config.toml
num_hidden_layers = 13
hidden_size = 160
num_attention_heads = 2
num_key_value_heads = 2
head_dim = 64
intermediate_size = 640
vocab_size = 1024
hidden_act = "swiglu"
norm = "layernorm"
norm_place = "pre"
norm_eps = 1e-05
positions = "rope"
rope_theta = 89700.0
rope_fraction = 0.25
qk_norm = false
attn_scale = 0.125
bias = "none"
tie_word_embeddings = false
parallel_block = false
init = "uniform"
init_std_qkv = 0.0439
init_std_o = 0.0545
init_std_up = 0.0628
init_std_down = 0.0628
optimizer = "soap_variant"
learning_rate = 0.00987
lr_mult_o = 1.26
lr_head = 0.00751
max_grad_norm = 1.0
warmup_steps = 200
schedule = "wsd"
decay_fraction = 1.0
decay_shape = "exp"
final_lr_fraction = 0.05
batch_tokens = 65536
max_seq_len = 256
doc_mask = true
train_tokens = 165200000
max_steps = 2521
dataset = "wikipedia_en"
Each number is 128 + 32 x the weight over its row's rms, rounded and kept within 0 to 255. Layers, rows and columns count from 0. Numbers have three digits each. The size before them is the row's rms in percent of the matrix's.

# layer 5 MLP up, 640x160, rms 0.0614, rows 264-351, columns 0-159
096:141144087116095138108125082111096169125132130130144150124084150130102054145162109134146143145125094133102108112103137149082174091052113144143107162160060155074102143107163108138119113161138144110179136133082136119061151090070136174101129062189051156152090129129127107156140086061153092153158098150142117079136057152081125156179157094091145092095083162168107118090160153137114155136147085124118114112160156145143161114116164118118138212176149065181099075136129114105120096109116191
110:118076085135136104122125135162165145143153164135129185093133165188167132134142124112138128139127167133137078153130099128116143171116070120051089108120125132207166145091127071107102096166100090113107142190073098049108168130206108057165119128134144176145098183123099079208122204142128160143157090141117113131109123115122113152167202132174167092084133120204140146122116146130117129170145160109097146167070093093131132172129107142102146132142111120159126131099100083115088090138104139
099:102065168158116079100102155139132121142077152070169126150076137129096139138135115120145133088169092126178169187136168125128079192162126120107133092095150110162105099092141044103098116132098125110067128099114125028135132068153109148110098109109145130142184099121184104150133144130131137169124096099091129155076203118079113145138127115132103101095099159132197103116079157152103171126164167150138151128098121152157112080111175086101081148127134172209151112179085154105146144155086118
095:128184129158088145108149128129131128090086061058142070180155115105111146128107096117087208084147133136156111103087115077120111110142121130087172091110152157149150145153141093148085064113114139104059172114155144118126129140178176126129137160165160128099161094205114154138086112176177196090141093194123137083096123081112127137092170151141181081109111138170146170119096144094124099104150088112094125186160085141147145148150127093071098134088196088124094103086155112104116162096124126
110:123104095138135080207107176076126141152072077172095101140140112134132085127145116143110130175114152096096080181160156175165158077172176055198100147101103117091105101117149095158142145131101166150132132113126159145147131193135077088112092142195155077102118166191189178112143096110148145096065116123088158124134096122114076134113121124144167157107167199135132154120151142100122086122070131135146149136117157152133095136198173109137124130178135106064109098137122161079091122131117100
104:140136175182109146066116146067085084188132086135177188123165119129149115087144109168150157109114156144159108151141157116176147136167114153128111186139142152086151094118127129100164099149080153118121091157184153143150138127133117135139164182183128084121111078114126146163148141119109183116086139094139153119158215139165166167126170110093194096149117124215106202136106159130149112148121125133157131194058077109108170130136153148118130156085172172069162124148096154130106101130152062
104:096120093114141174148141132190200141095090141135152123071151104099056166108114121108131177126113089117099180178149172186096180174061157143126110154092043125182156192099103179107113094135087095133134122133159168141120161131161128151180136114135182143130095160099140079153109119104038127076152140110136121175212126141135137079177150119159111149146118131121154116129125108114061179173139153113144123112080177095138157125124122108101113163098151154165145122150127102139107157115087167
099:087158183195121101109119094091176133078195179110112132098161157145181110113128105161070115099168110136134122106107103113105144150165129116112096132089144098111146100074175117114167156165162168100115094208175100074130172177147143101160128172069140129186134146120122130143157147092156111123115144162159138135120081158129090090149131116176109140084100117130073163141126115202126135131123163081159145141151153057083153197124159129077163120176137135139186110161145138142072067073146127
099:177125173110094126123116091087137133108157158108101098106104192137145131160098141135081114146094080132134096143130084093096161086087133116100127101080147133147130102192121072094165102104091133119155116116119105103168109058146142153150194110126174127159103138114128167146130141095071140138133070140154090028113155172116072173090193181125129126120142098119069176118124141132067111170180098094131119130109147119051124087091116093106090092104110153146212086131111133060133162144156131
098:152147115066147092104127060109148132125097133124143068119113116092142132145131153137123070099104128120089072136159072168130152093158123171134213166101151145118100134138104075120154074129114163149212053119131133123183104161122148118118063151135148071116174089134146096125187106182120159132126171172095120113104155118094093137131093145202106100104181078117133129084117124097078120119150036063123141078131155126127165128133089154092092125164120147156170134134111178106106074102142137
101:150103138120147089095205165105110162141133127132086136162135122101168152085124121125113162124050202119114080151074102110139134170125106201210142109141141158122100128138157153084161145139178117139185164154127083115098139139119134187046101159174107140119171114133116186152151140154088165078104132080093130092134129127134103157110115101186058134100125156067120110138070092089085153110100072146163184110127115101121181113138138116095113124139138130172118151093164157174185089095146156
097:149181135179098095100140127168187107106126101124139112112097173129139119078108118139073108119123151104143072159137140100190136129095151172127146124112118138165127089175143181084104116153086142118152108164125125151107098151160145130137100145086143153129161146127164172144079096063123169175180088154097184096102083195177180104146194148077073126134080118115106098131109122152096090175082153075152095095127133100147111114115168142075099145144149142181176083115105089176107105146157032
090:101153085149109145108062013113117133136164132098114108157129216109142180153170151190121099114090058166171111091083085152162110105088161102080074161146151135151196174159136142082113123145132113121116144077122093155151078184152132129154122161144152121135166165167175127092149157107074135155186125093107111142157147095144140088116107118167122117093153089144144092179112130125144154175157156143109155176107131103135136060163121101132096165143128163155177105143124194126104145116161104
104:111135141133126146159144139145124157139089120119121133135121114167168138150085125143112126116124046182113165154091161184151088106126133125119127119149109057114160171118139124193073062144102126130116109145153147154130133117136104128092062167148146183083173151155220191075185082144093091120124166163126101122144069146106069127127112195170156171139135165123096114195126127102127097156138091105116071110100093102141161149180082195127105141116169148147159126106174103140114145059111062
095:136156104154093115090180169098139096130133068158129110149172107153170144119122121147175090149111096095174205145152135081079126134143124183119072145125200078162082173109123095129176135130123125129137104157187160120142137126096084135059169116105121165128135079166150129089177133169113132069115141149146144165089152069145081176137115152151084116157101029117137127164109084177105146050134183136149136111183159131145121144178133143144131113154174156133148104103082146105167110156178112
102:155062115116113077093181109092190140136138166159198080084135100181125119105159067140140149115107184095128086151105128105173166145098200164176141148131116159134112138125109178189106126115137139105098117154076093109098111153133128138118153102147123134171085166137132202137128151098169161142091110170143101054148105143086123195154172157168148142152123137134161112149074104193103178168129090106169097116097173151105105151180138165129141142153114161199136091146131114150154095176122174
106:105114144149126105149133123168074111131118126076123128147169120178205154125170133131105202119162071144111161109126162165120086154123128112114091131109124132143144115081099185115139115061194171171093124157157097128114134100085151090097085122138104103066137151150138132208090130101112161097127105086122155191099149122153129191155079099146135119098118134124199072132136087155179084140151160140153124124071098126060141081140102187084090114161116083077111156161082117135164134170072104
099:153117132179088119190148146110144109079157121164118167135095069143129045080108130112155110153123147152131132101110087103066060124128130178093153124153044128118143079146110150146114143142096100107129122069142173169151127109160115169078124108127127144128080174096194094107069096134092140154165187103154072143110135110113197123172084154124135067100162146136055137178080143158126147141111136091146148109071112142151100094183136082101118137133075164122163091121093107130082108095166125
096:185102138080129079152106131141116105125148164087121125099124180119112098151116153144099063129132200119097130129166104171123133104114122112128105155119129142146151116146139199107151141129096117129109117152167117129068184107164136117099149143164133078100063188094116114115194164162141161148117082117180119103153163136182185113192105078143160120083120127205173118060133095124177084104137135093166157179135123147080120178122142122117173153179104138088078084112146061110184117057141129
097:128164058146090110162153147121130114135125177148123145171097170122091166106148105168147041084101155110132089130120182105122118157073153094148130124154133163125108171135181122153162075081144140111104120148143150073146146137162102109149168081134091142118131119109136176161089120095129128189088111088077077208100136143094168142057149125138114114092141129088104132109190099118074135083111173091149148174124178047081131102116095109114151148123119081150140180174124143100082183143110186
106:169192143175112098151145066127092137206128119134109122132156160117146065137099101136142086108131147171088132109103144113101173168115167105163147114147094134126114093104142131104142096110133120199147179141166083110144126136095150136148148084167124153058090152114158081108184156085112142126198116187129161167109188098106108086132112178128120131112100110050174075153110168183088126101152137105173156078089119146126159117114138162138114101121119064129064169109096090172194099153096151
094:109137151135121161079190173133167140092172147106111085153127160089114148180135090139168103090118117029077171118102154146145143158176111136078093098142137109075106135149156158105151119168090156152085132113179095119136081154139170093138060127098137153109181130054081160117125154175123121132133153153151114103049157144084131161098080134133090068148181141130117189148113144081103166178167087113137143162190118097176144170157175123098118125154128124148138143175134139137152097148154073
097:107091099119098031137096140115101131094147125147149128179105160087166152078071085142111092154168161094087131136153132124109124102097147181101169099125160094173170111113096080109185148113107130135120118140148112149156143110177081056149128137153063070080193119139171086172136113147174171137083089101203102188110096173137145165095153118135129149132090108125144150122076092112186087151180156119112073147149132109144155130160122142142131076086112099110135111085082107092089146092107152
087:138117109077130121119141101155072153176172122139141085132120148154142096111103133150062116106108096149141097114123124165141100156127120160104153155104195130110102059119160102175076116113071139060132084143076096178147146132105093142142090113184063114136161166202128160188119130144100133134081113140185129075092137071141100061123164118074129175141150139161102113137124160124113124077086130137120158125121161128055103136141069180123121140112160208116081136077154095151182139163175154
098:128144089098131180080109089118155150148100184102145097153120168195126139160153153135103108117156154153187181118079124133192105123154091105132116127148165128117120084094162113147165143165199082145158095151197111089135123059111127101081150112120173102107101151064096137167186149127157087133096127131095071136119130156084159197113109081122044126154099108156112124111105159143169189148083140140135100132147074166153125071137123075060177098085123142147142075128151117106111114124098151
095:095127126126100129095128138180134099116137137165089144170144052180146140112097084120110168150169168166096113064132144133136115110108109139100111077169175082145105111129103144117081167177138077092094132104158116153162134129104082106136159161111085094154093119145086155180157117190157147127147201226193136170079158115164082140128158087122137113154159138171105122115125173095181080175103109111151209147120088146076095107102129181125134148135093148086175178115147107134157149112094117
096:149162180212165107065086092158159091127119166135053148137113147161151117087127107137122161118168139148144100105144148114165136141104190109183101086110105107109095116176119139091134092084130092102129168118160169159134121133122098196149096152142130109110134128125146155189125099171130144148169111165095083106143071152079109105172090051070149178083131146136146122069155122107135116191098157091090088145136122067114164124160129133059096080166122159111107174141168126055136138101108149
111:135099109161099107129030162066174084163166104139066114120153106134138102090156161107107080099147118101131105165074078126122155134148137128091035142130185123147183144153097155148142109106125161116089145152114119159156053102123143140125133099047150106125157115088125117101133152126110122109108175102081121150170115125075069102081082123176130127106117142120080118130140119122096103089115069095102140204139159081093163143149200137131117144205131133124163085117136148139098109192109090
100:140122083200148141148182107108073112125073073153088111136110090185091168117173137151126125139141121048090143091083098095092091112059119102166199182174157132130146097122168168155137112114133132057096100161170112114185186133096147164064155061120115099076101179118106135168123140115173143081072125132121172092129112158151115093124159148139138095157173151175117103101150090132124103123126126090127143122131139174105158136101150128133111089145160103090088117171139072145157124076101151
117:109126114099169146057128125117129090152159107159143175129180121162135138063126157134137154104113136072110137113145190169154121122126131107128097117121079122120069057097158121160127154136184135149117091139107155131121160158090165062125151191213081126143128116147117154166105093127131183100199198073158050047108084128149124140121146162139193063157130122147057129154140123172137095124098122107180113148080135128146165174107138082146152174173118105118132109120091131120120144164128105
100:085107145156092101210114181077085182122141077114149100102125124145123120085150080126183115102105076114186102133104125113139154136072155181133100131116142118144112122108202093120143163142183146107145121109142138130091148191132125163148097158150105170145143141119127141162123123118090064135160165170075188150130115157105146140107128154103122214117190125078087120164087090107125079071117111173072137152103165150123095190104160125179197145160084124140108190119132106161100143109126083
102:158078086147152148140174146184115115123169080109169116148112101134157115163117081102131166068113217112141152151141177110153110138164139121153220121095211120122128130166155146108117137177110147067088168062148111119141168135056085097148080114115169152125089123121130156125147138120143120124142124061172114139137137169109151200136162081113147188097171163138207151117120066114090143164091117187142097099144119084105110186134097157112117111128165106158110105098136130092121105134116095
098:169079140145066127111166171108166180149100091178134108117125077125107124105099100167093093115130148122100073168128142080098119153091132128171161115101156146089151119144144122106148213141092104140112152157140132143158162123128170116087106170119138133125098084141121102179113116108092101146052101170176113150074179099132145167129110157111077139149086131169133120150108189141059157090134151095151148107055150112099128099134108104137163071157212039176095105137142129184147121177134083
103:173146072120068128130111111126112173173123133111127168170154132171176147106115140095171099161090092079134130144141099152135111157139133061141183107116105176137126124135157135177156167140121122150158121178133155114127134131063158132114093100122181128097182095152124140056076165125184169124104090184102116194158075084129140154108164203126141103103092148101122124132075130095106145166165119104172162170155149120144072128135113171055136100186131146195160079133087093093092147130090082
099:190140154092138148164108134124117144118079186124065138153125117077140139054186112105175079121150097103137125130109133159071096142174084114127162132119120120147089163099126095146115167118173139154096167132110091105144142076108137108157112189145105093139123157209135112137081130143165091109116088092153162160134109173103145129162142116121167131095204129080194118100209113182194098082115143137130155101141131145097121141162083187183154106138086125094154206116103149131077120173138157
099:126192140148167099106106155143162091158070080107130112181161179159108152162147151109167090152118183115167127165110139154132082108126123132118099105126192166114173154180103073149183139106064118143168134150093077116153128129118131158093179164121115101117157085177100122143130169077109146117136160150116096135116097169107120069115134102088103180087171132148210137109115151130126131162113207069073081152154148083090088159159184137106101166155145155142104135087111199146119155115167151
103:143174116105148163124129082164078117132095077103141147137150126145122128098066153068137157084091103133140172149107119155073145124169158079119100132186121127138121086102194089103122139157132157120098190174120137183089150123086139138133160137103129117062085108111131123130133125145126064216095116139124148163108137164134101124104111174120070136188138043113137119148167077235138104091169109117107101173145122064142105124135111122098169069129106139165120121113093090150153116154054108
097:177174169130146136187145127055099124114139131156099108125111088119184118132082152158091112152090128088123132164146161149164136119135181208087157095124117102123135154058160105154145128111156094100108098111093060163126141033047132154117138115066135138133094075135113108130120196068134179127117184045121110132105149121120133133101182100177108111146105138128160149115180094133094119074107120079149125106104134148090163174101081130089129143118180066129126110101181118149119124119103143
103:112154181177184157085156186117134146091165137134160143137156128171151127158105093157146054109156161122124143054116126154180138142183069082105087114116140067198129141096097137102121184086151119103102165079119102120134126154122115192153133124143086134157170138135132120173149086156081122111117128069113120146128199149191154108160135152109174112149158184083093091146103172110090146158133173159089168127113109101135122112145060119183156171181137107075138159083168164113113148129147157
088:122122143129203171109100096113101124111139154114131116181132112059086150129154119216092105152113104164090142124094143145133133119162145069172072155128131094175149131133105110117118146130112140096155150183110156141170103135103107148157187139157145164165103137125122128164124093184173169139202131099147088122165100077144081132132139148214083117149185162081165114069085146093138071136173142125154120091105166094091158174128126192107105184110123127211125122126121156111161189122094153
097:122093083078070139109088139068143158102102148183127166121109134111154086239116114132165127126119141141147126138098134106103169138155107162217123151096163146074164135153144079059118172097135199082105138128064129118112117087160106139058118132115139091124112148071098075154101150133093145126120148134108082162143158129069063141119141150077130117123122121112144094089117141119117110139186136169190168120109135073146086152149155136091152095110150160137170144059113099123103121194120097
086:158155108142119134154132151092101081119113082102177089158116087101144145125116067172095161122147163137125126144159071113114157146105194124130103112088063113107116117152057157082089152105109117050158149145119152112143137144120150171131164093123077204123078073068110120111088128130073136123092122082119173192067112163152098128176102119160092182076115128087101111157115139145127129175120155119107047161135079128067151080117167121138107126079162115138150100111172175124118131159071103
094:132136159069102139105121132167152211123124073095080092119133143118152101178158177090133073125098158102164143083144111082134143130106101103116089143156169082092109098132146103064075127082095090143118163185077138101132124076187140115084173112160110127098124163098137143089131107133129104067150062084157144141117077124096159175093119061208096167093116113111064126084143116136148101139143154181086133146084155179101121182153168141140143137131129150139132108136140171156129164180141084
095:063154090112142145140145180149162168107053123119111141146104134096156085159118095114130109175120165077052169052081148102087095162138193134132096072099155140100200095052164130155116110107096109082124172153098104121110136118090150116154138127134147153081132102145096089116113091105149115125110103083102121145089119161091128092147147099140116148162181129136161096117170140090161088140112131153175117164096163104165106053119082164092114128210150195134145093138175091108100125127138164
094:137119143130140137141117196141169138141180134085145150111063120117129095122109068140143084129202111106164099145115118138112131142156088152077168104123111133122153076161088173174150086138077187063134148123155155165104127123108129084138190106115166131147156118075103125080090147175157092121153149132140161073164074124101109043175103103112130139093142114154143101132137122183134141120120166063105075073158159145190132083146143123106101094128179057170080118120149182124149164180168150
092:100157151160162187137097186111188111178154124084069100127154171139087119110181200108096166149125127127163182173177150125180100136179125090156092134149182099122138137094104139124118104158123099142095103112080073149133081129163112082137063158131090136158160097184159176157145125104113092113089090178153121146170157135088141178147125090154117098123174181144100142099160151144183106151120116093130145131154079117134184158154059063183146155134136133147138171153103125149101104077132139
099:173190124170126162101126203177108149167161124045142159089137121088128104134156081152073171123158104115098167205164151155117140162107134120129114146062142115145119088089121178124078090184144065066107109118171167157198165149128065126152124133151075160143122101142100124147149084146134084086153150155159122103102185116164170081131114062104107089140132111157117106156130132140135140135114147122144114195146094163109110110169097113174105127124172120140109131195101082158159128091095117
106:109158143099102109105137148095110118127110159104153177148137197101096113148089095110105147070063148151128104148194092143130091081130115164127101084144128100093058114158114102120104142127098111157119190108160126103071117103149120123147215167106067118156119093109134132080150161147171077103161202169077135146142123107085126123108106124106084094121083099092075084098193199142132106120112181090106184151131116118105103121155129127083130130094119114113145088082120122135090191063069103
106:103131154185147148185140107113083116163185094144134091161098091147145199072107107160128131154143059120121126194189182094101170143187138123146154147168127156102096142117131130131040125135099134159135069107134178159129189175127141124165141106113110145166183112133144145160130191175139122139092099144149132084161139132118165106137165082163146149171164155135162160119042166116140104135061164102137167115194137114147194135138120112142119061120107130159106111148101182102105141090110112
099:136119086162097073199178162157162070172116103136123072146077102171146133134115105112166093151179146137106122116139066142113218140129130108080133145104204096082127111161144113124170152146152170089138105109129106105072138119097078184141096082134081142108120112117089095100107128120188141157190139055069198062090135121124133110129195181105119183150103137147117160176123147100161138141110130125119110164151116135118152126098136181117136081172137116125154112085113119169127154173158122
106:130133084144140097149123095181165053133113123137163123163099061112174129130090112137127121119106123136145059139106074144171153177103120115193125148165149118132170168156103068155116117152101132172153097111098176116145142112196136139172104110091180141177103107161146122127162118138123120144117100024091169112161178120168105098116146109118186141105123139160149101096146116111099145155171145164099177130054134146200083116160150086149151050137098134068094174114123200124164152134125117
100:152176130119153079085161123086164140180151191136136085129128122190119157107102090147071191092138125139111188113103183167161096112118080158128151103161179126152147065156104169145164118155119140115059145168201127129097113144162107152095148187126182116094143149133070167151129127154113136094129140090098116125159115116139120159088163085132185085041095093138139113059102140148104115129108103154096159199140105137113131089097122123121077104091099134182120146093166148096090109123183150
095:192079147124150133088133100138102124117116152144083111189136122078155070134108135098133118130134169188133124125112183109148148119150151096135124150096110150119132144093133158095152168136116150170106170129162134112146125106130114121075153072119058106066161085079106127178128099138144130160142124099145129125062156072084128203092051194160201092088123116103135143159168114132143058067120188131116139103110170171107136101123101136172093103187108138128138172092123107060101071168164150
105:164115162122114129171109131083134103129147160109112144108094112155197091138101090170090095130121167140119217144133136113056167150085160125147149098085123080083109126133174099177117111133083184132164116160103118084133085101146077114115133139119053136181084111092138131085106154129137112102118167169127094141091081123042161133071094091103121125125144155119112077128152149113080082132161146148135078153153149127097099117143084084092130117056130156143168193151094212116160152178117118
097:168134133134138149167137085098157118132147134163137187130195112135138145141074140155147091112123156132107138084073152115131140086068163100131070104113180112103105121146169118171077118081019109165108115186058142122146125146135123117134114175104167052194116127077132110129122109128095135134146120151056133132156151098095108134095094166161115141119151120104144132144091155138012186085167072146113139075139100099101124160118161168117098159125183118110152124155100119137082099143126174
095:103099116120093098178154158122064092076184095084110075128156092105135181065159150145155127101142149143162136124107104156143123119118153155121076122160070148058137112119142105098181148106116149076149130158092174105078095179118143120151180152136174203138209160194134173169105136156138150124118081132169101110084119121174144109092125132128154097194084124103104147152113187165172163146103147108079156145102149147119144166191095171122142117122174079139134128093116147086105154137181126
101:143149144088140182080064098106102164130149158072117115121095141107167134098125154121130110129110137117119105137170138133089118193114179127164187128107108108142150125154156121128142097075083136173146129204153142122126140095120101072140153166112106151127147083191112175150123159143147083172049123159078146117131070105135150121127113071129094089177109125126179173192106108041087046144179087116141091110199093116057157098139125143128090098112094096150135097144143165154098144138135103
097:085106116059141114045103160165128180115121153145117060099170092157113125106141125135114113097198161158104116170150166111173097122153138140141129099139091143154140216097120067123160112125139113137110180182142156098142077145141131168090164108121156134127146119213093180053083150077103120114059114092150124151173115109165144103086180086158111103144104115131117139139096156058171161197107141146102176131143127174168136116156152142113158170125134160106105138141149118135157148141172073
111:082171120067141129158156089104114095100097117113151135135136092140102106173078131131118132095080131125150176126098148125135189121090138114152141082134121087068128108183130150134080163119063066172136102121196129155073190126121079141101079119121181114155119126142114130110048124171067148171136088116157147137148158133135149147111124157151085122194062143146132098107104128153083202111133083080117124095114093106162110129142123156144122143081219175104122075100095082090155159122118174
110:105098139119147084103165073181135131066091132102092150098094098142107095060073183123127111198032091079120097137122126102064123140166156140059122144138168127120117095165157148114125107175059147148119105123119132107116061110126126166099124120124145240155101089117125139116126110096120130156147147143165125095159131127159057053101156084136112125153145088131142134155083109145072073104125153079138115144118146139126153113171182169130145153098108110117129160170115185120118097099139091
108:136133146174093129086160039130076090123121153114084140136140183083122087099136104133110131126136131103086113148157069149115090097127145139120190129156131169133150063150137140150099108176124129116124098132143130122137206165122118060162172082134088074123180122091160089172123148108163195150144154144126089144187149148141129076062066106126153121102126106169124144109116131159075151116096134101186035166116105169084133156139140179111103100153092071123093081111096096100145185129131126
102:126115069142157151112166129117134133050107099173144117142082090114134120154087142124076153211133116172113164111171135131149201094147079115108126120111121125083088152141125114117074157157165150144131130192098131154164177149168137098059135065117108115123151129141100153087086118134122161100137113149135115109125110092178113137092141150114159199072135118160171073166141190161176119136079126109056150059098091158151108063190160121129128090077087113149157144095154072116147121159125109
106:119168123091121142123140136134104132123093107157109111140102122166094134148163140077108149081155109130138053150084169173150137146146170108094126132183139149128062141140112144149115097120177083157100103096019157154179109120061169133090150159145183124095165145128097136113147143138050107124086105095127120206133143165078123137161087169141092148143175096104134085164147130207112139092173068123108145151176056125116094144105165147087137123121090130136183152117088179102088143131173135
096:161075131191081050128114129118172179140124088090099160157102182104149112103084121145166151147086138049123171144129102141137162165096087117108148116145103123160139144136183149129134114099112079126119109080119146131074160132118145140110140116183081126133158128148174110122093113151136156114063109135155200155172202137133098159175118150130112114116128168132124134043078149063093088131137057119200161121145193172086143089088170124159161158170120150169101151110128140153122120137088146
097:149152098049113149121156132144136120108091196116151109148136078187107113149130109113151113199146220122140164142147167114103097145110108073050183143131111135150105180125083153074089112171140119125186112149161097120123121173139076110054076099116106119132105106151126105135094124191146150169080154156171115181122127073120141093155130196103102071116174091128169174149088113112106165154160103148098101145105099145140124124142119157155027118122153095121129161144149145157145100118150152
102:144124162162130136127078149116181182165152133117145156124107139143108137106082146163117137124107082122157112148071156199159137139132118158177135034119167200135039100209151165086171103117160086123111118089099156124121139088115165183132157158153167135144171136137092147089160146126186096114154112114133114153096108102129181126176140145080143120135096105115163151165148069085140111116099136139116181069151152149117142082110079094153201105147181144129114153118126138134144190160052106
099:147113144118134178092141159137128071099149151098138088188107132141154106077204130117094099142153116064148140069106168066164136061170155192133166149075103190155151127171133106119115140102137122152047158100145141089139159090114132124096134135080139122109154157110164166094071118083099100104168110175126124143134095158114142106169160158138107140093148057157101101189082135154105074158079093172157172096131166112150081167130146164094132101126137144168127181170125135077105147101157140
092:122195110106096157087203087130133095145091150074120171201155083130105120181143095143149161087150167160154105111139102113151111092152085126118124092155075169113062108173173184150145145200179116164118091114107102127131179154160124130105182083101145144157120104110153094132079150135148138070075137142116116106117073095135134135098094143072169138101126164187141108197118085099147135127198117112142105122167153091105059104152083126122105152161098176129137169142138127090114171162121107
091:155141128114126150136108140135185141074096156110125158089187106156140121103180126081140151129127125119162137151165191146163158134074163178109122086166145171078138105152123083164170106107104102167121095104140064079172096161142093116141107120122073153156136107103137120173156130141171148094132118104161082111120126119151155156199141166128122107079131072050111142095157165056146155179138112160121104072128147125078196129155124158119155213139118097096130124129058057171073124154134106
100:161092200113137112140139085122173095154107194111114182119087133130128082083127158190154115105182166182191160133111097123112124086109066158134111143209148106169161148131103080097160143107144187132141138165098124078136107108132122169173107125104124076119149121121134060087161130143130112167087115147147094212169158094165133171058091083099138101069131151188091151101120155088098113113089114125142099107095160141151112135099072135088143147098151163137154117131108137152180086106149108
099:127186078088138112123087155137136180058106111147089172195113188183110149093136141135154125133158164195133124122119110157134184109117165197144166154108159136088095175111153094171161046145119077082156093103147108140099078137127158144065099134165107156062160131147131087119102104137162146111144133144128082082148099131170132123100125124136176111178125143151081162166133098170138168086188066158140161135112144089159072129136132134126129133106103121115131070171177116135099160186166116
105:105116101135129160174133159211136111119110115115084151158151106180145112099119146123123102149185157092151097123117121146150206167119123119137125105086117134154134080128093177084138119153139160195112129117088175101189150155118195108163087027157096124166152164116178098120148138180088169145125154179143153084098153128126131221094095102117146119107121113140134130172152143205186116110144127103086132130123107084177120142107054098120146168098102089163131095134137157128056128147165099
101:156166174141113144079140085169141137138151133123137106184156074101117114137117093110062092038156138117157156122114141136147154107061169103194102178134161148198085108122132085073137136105148128153158159129111156090090138196158148106107123203125110071134147114081150128177188163155105105179069130123155162153102213140094080134153149149166095070122125098138113131097136129135137136120091160138103126129131115157126141146194139183163104115130165153137135128139166207131127163191138129
090:130223078071099115104127050162167136148124180114110087155133150109228131160164189119100131109159121142143115080146086155180109078126151129115152203147101118157127103128147111146075111130085137120110130104094128118139070135105115162155160135113163122125059166081155155180159140101113100117154086100107142088131167171149103128100129110172128140118167093093139130170148187157154191160121166080149098107135112192130130180158150102156142181159148131108111136111171123138144113182105068
094:117140144133168068098188110130146174147096111118124100158161166188091158155143106184173105166133193140151084152125088185097074160147107116112108128073117109132105197184169139142131110126136187137142160146105136124142108148102094153129138185116127163094106109140084110118177093048114116164100166103108140094129157133121136099096064153090156166117126157160155104159137065111163203139078090154086119147120139139158173070061121132156133135146084178158168102101085109158133084092142087
108:167161131180083108178129130094151142125059088086110148154082088168130091161192112107163163125044127123127115116123160091112196148137098114111167064109093099156097115061153104159142091121102096122109130085167136085059115131093112112144082161120131174132099137090106125128113199125116070077115190074174116144165099112110081159103126192155140109141147129100084155187121144145098127166147123191120108146133143151120117114103122091123114153186099151084138142085150151174142093162090169
108:084095103119095151172116096106069107123164132142135079143098104157105159153143061131110191161094102136120114127166160135167090098147129143116122062131149118140121158126147156109111110132135167132106079112118165107120107121152144092148093094170151136112121166148101166111122135150118112096182157117135135148072169147140175145105127024102067142096142172119166113160155130051209162111113156128115141087078115079084161110130107102111177139094170111092063065157152191164170184060141151
097:147168082098123130110125118097151123141100135148191119117167134128109084106100090192170144105168072181121116153138151140091117123134109196151112102146099133049147128130074127129174082203130197152116098106154178141114095157118160118202195109120210127114133082162113113166155132098119174155166135174177135091059058144135154159106108127092133112155126141119155078186124167132164114150124105190120132110126165105144172127141132056147124126135156149161174162113184119131175105153113134
098:166148155111095108128155187120204112156103093132159102079148105079126115111113121146161069159108161194061184149147163148134157094113094095100116165115160175098115130131146123123157106118138150115163114127150076128109146160090101091112107107141098151165163103099107089131113115139150122146042169181162092120114124049081159094143117102043105125113162139168160035126169078127131158099140077091132153111091095116114164167105168090148127071164120145120121193143161081149171128127146145
102:167137089119078181097159118132114160157172084104052123153132138146142114110184079151157145147117165168172137046178109159111144114100164063138104138127140077198153142094140153100133123131100174108135087119091119120161102153168208094147122138114159160135161117178137090111135143136083088201120169128171081115113142140148124119128119154128204128110078120100177119117149126127112133119114110106116082107178015096127146152141195070144107137102126135093072171103127131128119165110159107
103:156131103103171118171126094170133067110171099054122151121177041151143115168188149172155161096048112092167147074100148084116130089124118130183166168095117102109116149100109074146143149081086117095094106130109173136141099155169119094127093091165154123155087087162167122110144137148151129156146164088104113111104131120136107139106111099150061116175097066140075184132194100092216110165171111096169110119110160152133112104136176154121112136105125106128112172124119136142145086079112145
090:185125112201123133113093112122146087125141144125115075110107143135127145166049081175134137133132118160162092150135125159146092138114134174123100081082152132133120162114086138164151138213086118103094131114201102174141083100119220131116124146136157125089094185151090181183101109114094095162082077167141087149136084127090108084105139147126121202094129108079081216159160154114116095126094091109156058133078158114109104159147107123100112137094137140145101128154148118098079154115120156
101:142148128168127152113162149161120109104169178135195120172127113134181102081152144119096138148138116156194194134080137119087135148154121119199128145149142152186151137204129071120202158148099136213129127133133176061145090138130133170124120118164170096094160141168146147165121144136135152087105086126140141111133121131105142031128130096160190170107141108139113108100166103142143070091114167159105096095139198096174120159171123136145182131161205133121089116124143081103141149107091116
106:089125102136073105126126081149062153142155113198106192150162114180157124079147189131108087101200107103169141152082100125133153133135072114142129149126082123091094138175107158096099154078190154177162135154111163125132160162196060120092135158154129094155131130110164103092125071120164098067137121109147106145122154159102106094063174124182158173126119142128079133188104104121118131148112149098189148096139101058115145121137156113186106135100142192130127081142088105101140120146099118
102:084128193159125190166206164122114169156116117135132142169066133139109120147075121134144063120173136115122133104142114167110125101062159131123108165216122086067152083164098105135141085162127104154088135163118166161131129144092151181133094111107094115096120152168122145130073138142070154091156109126084160133144110146129130190073163098117129129146147150108112101164123169141172131139126087159068136138235134162143075094149176161157096095113165082170094175145110153094122154111123100
107:091124153076102111071114090131206146172137129164106182094183169196108184098141150125135122115137085135114096116095135104158143088126130198119153129101124145106142097122107067134090158154152105132123067140075089113117117097144100132133132078144166095087081078159119110112157161095109082056145097090147123132119106141147085182117125168188184146180099169134131116155125151130083093106184114167131149067085092097144164121150188085164105119133120158078157090160089102167158131118175108
091:110151135161108136149153117115108147093117150104140120103125096117125158112111129120150110140142136086098109091134115173163099070109095194189112083127120076186047067162187207114131117106080095038118147118093095109072098123097138109077148176102204102139147148131111148173133114148105104150154147091195092108087185117166102109128129128144135108147156107119081144060081118140171116141139150064134080139139189159172184129108142068109122114078111105152149127125114107079158155139115103
103:094160139118065095115138145118151144130140125153132099145213152165155140174126120125159200054104151136137189108124161160071128089088168129143118150165088171107147124084140093114134131154134081168104168105101140102103110097137161137194131138177075138057082135087177168093139198085135146123095097129126126083117147195145103132122102161096120114124089149090106060120148114153099171111079158130104157136117158104069134140089085101173093184158146126177142123185174091157093114115136092